Part of a small language model's weights.
Architecture: rotary positions, biases, an embedding shortcut.
Each number is 128 + 24 x the weight over its row's rms, rounded and kept within 0 to 255. Layers, rows and columns count from 0. Numbers have three digits each. The size before them is the row's rms in percent of the matrix's.

# layer 4 attention key, 1024x640, rms 0.0388, rows 170-187, columns 160-239
110:164180106143132113160155107138110152133128142179118134143104082156101174160111125134134073145148109141119137138132110160138097130101151074119120133099142135108106161160104137139156115124137103136141115103050149117106117097085143096080105166
104:178171111147142136128151126129126122131130171122106117107128108136130167136120180177137095130140105083118128110129125149122104136086159120117133133145133105112121120126146089118141101092102112124138100128046132164115117118103156132081115142
114:100157128112137111104120135088109110107193128113135116144154138125118173114102100147160130095124089175169117142140123125157162146156129141135118131140102187140154089132156127159138103122116121119107128135123139064110130119076112104132125148
114:129146086148111115127102117155117117102118145106119135145134123135131128159104150181080120144137136141140141161104121106087123120132135133155133089089142176129137103154113132122162118108099120106141103116098108121121151110084100164142124130
115:163122140088127153132146123109154079182139099114084136122080130136161110076172164097118124088106136160140122122184160117132099172135124110129123169112147155130144107120148129126150143131157133130116144157183116153138145136149131134157131132
099:120128149130134114140133096123099126132161132116152153150166101101131147164099118135108146109115108108174136156128148138164136104116097174129165120193131085163152140086139139158100154097140127124118096119146156126106133157148129096127126109
107:136116136130100129156125116128194162113077079094159105122092121180165119101118144129115142127166133129112126110101114156133151129138096114109092113157144112141144129084144075091175085111114146147173108149106145094158120094131127120120127137
114:142145136092138125047110141093139137137111080133162126117084173145129148101103156153125129146122137119088145134126118150103113097141136155141125137153152096144149113100080082147113133146096111098091189148106091120087147131163120150107134120
104:173129114163112151150159104146140098130115121094134127116104158147092104092134119106143165134098150137136132105118109173159157122136140111120122139138153100109107151101140162128125127119119129177129139134140103143121143126166139175110111161
106:140117138124076148155149128127129128106121104123133107135114139125099066142138158158144126133126180119090117102113081127124137108124149096138163142094098127116134137119114103137097124137123095128160154144125113115116139125157173159122110156
084:181087061157148154115142133120165099107097144151152099140122155133092111157072164130168115127127140129105105116098117130087065157117116087153102125168158111169086134125107094133097119176098135146136117122088140192108142140110121183157156133
113:146147127163084131147131117111140115165113166123092133122130129141130118099121133118133134128125174166117130112129066099131144135090166124115125139040136170130137088153109135085138120097143127148120155147130097193199072120149146143138124184
093:160112124145123139153140125145095148086122159126127144132094114118100144112139124137148080141181142105098156124164137170130110127123134095110120135139163095107130153136101130125104126151117130112171118138061187107115143153090116162118079075
114:121120138158152123107109155132119119100139079132145102181130154131131148122096125130133104140095158153110176080071111088108106111154114149147104163116107116150150117163080116125099142162118160136135127153121142111168133111129077104102111100
115:129118101106110124141144167121131111105158140113159150154131118129120046171131129124104135113132071111120113087175105124163155132112105118163112092105114091109148096152160121124121139126146146171156106129130120092139071117143111128143116163
094:151156098150135144140105090115114159116096154164104104145148109154107183149138163136116085171124149152145122131144113144151110154109115129129132112139143140111093177113107122131121105161104137137163122086109150121116129144103177110137140122
115:163102094151125132125134103147123073119112104129129115092118135108077149148115152135139153112117181112114116141100172102114118149106117150137106134142166154160117106116140136134091163123110115132077116134153120177113128145146128149126165121
103:118145149129168144120110131132184139107169086068133175121145115110135164128162170162117108131117113124110170112154144083131174097133110150107149102116171101129130168165133179131083112161128153128096118134163160137111142135145110141155085129
# layer 4 attention query, 1024x640, rms 0.0393, rows 171-187, columns 160-239
128:138155098100139157101116128062115133114136155110136126109136163096099171127102131162090084133101119138185122145103142128120119110161143111168131160129145141143160143130119106155087109136099129117122123129065140137117152111102154097131119142
122:111116115180113125112097140167061099102130121179121086097129123154127108122134109135131111158083133107113147140069142159129132100096151137136137112123119111152136124147130097154149088110133125134165156122061140134073120160128107130101123085
094:139137114159104087062132100179175143136155131104125131145124119141100152173132122111161170150145143135114087166084136084145137093107124183104121115112097104120096126126116102154105127131125130133138136110116193141120111121152065125101106127
099:129118113123094165086153128091132129138076122138091164108112167121156092132181156113100119093061125113115153116118107116136101174123105124156129142110155146128155091125147112145108102117123150122100092140181115141145087161136120137142134139
096:099093098113141064102119082175112138109197206125127101098161159124154144125134101138157110141098142132151117146163128096142162102142133187119100143139154082149183089092109144128094117132108110138113141122120128107120175155112108089122140126
099:120112133128101153189106136143143102145088094095140104132145121102128164098127127136119135143188195179075138109147149094106126143103111134151137151143138109161112137138095070087167143133130112110133139113145142095135162092127136105168119125
104:165126110071081115128097131091161136137169099155176116122173152160105119118105159157075118108079110133159128136170093161096128116142120129150115131099112129113125105115127153096106116125119139129115153122118065154099121125184100130112110182
109:136126077147118116150131123093137115106097112129149106127161137127154094104145151122102102146081120150103175099162106154148168159145132129110112109095146140101127133085158118076146095115144132159133147136186113124142091126177125123136138203
104:113085090128089151147100107107141144086153088112133114146107134114073091130090140145167157121135155108090117139111124122127135098148142145124147166085146142120103137142109123161124120146132110138198168138131143073099119143120126152140115169
095:147098106166155145136131131173168092121092134105115116128143126115118138138110142095162147135154100140109103107107084121124085140108132089129140128121086119130126126190101137130142158112122123130175101152115138158128149119117103139149162100
114:140116098181120129156159121121096101128109126126096123163139152128140117096128121116128120151142152141073155105131121072119086142084143122095139142099131190145126101147149137097114093099128117166106147155119124188139108150151169123135094142
098:123119146105112141183125126117123124135151132146089152150139096131125128102098153128148131133142128105145108145204121156170111121119103145140136126129151084119151149091100149122174159085162153157102121139089159120160111150106131110151114069
100:120146129168167114116115142116109096166115140158111145132144159122123127114098119126141104147114115131103152115093125109105120159135142130148141155120108128137139139142113155131110150144135123142131152138146129148170115096111089144158080166
098:120134089160067138132175132109127086154161109112128123129088141142108095154134129113123139142136079103090125111107139127128135166099113152149141125135161126125175128164126096091142103126133138162185122193121106097114145119162103130136117129
110:141140101087152132165109140121105147108117112193126126154164091167113153149145121124078143160107135154143146079140132136146114132110129132138133131132105065102125193110103110110117150151147148150109167123127121155146157141151124124092129140
114:156106131130137121117094115129097110100130096082121136089124093134109125123135119117139140140110181121139115116128091118122091142123124170128128114173147126117154087162134117094114124134109156136081130145101149118146096135122129134130070141
101:093116179112083118137148127155157142170191116101141158101146116116127145128159166158127097114147108130149153116159139170113165135148101142145140093103144145130089142109147143104105093137123149151099112157153141166138118129134101116127144161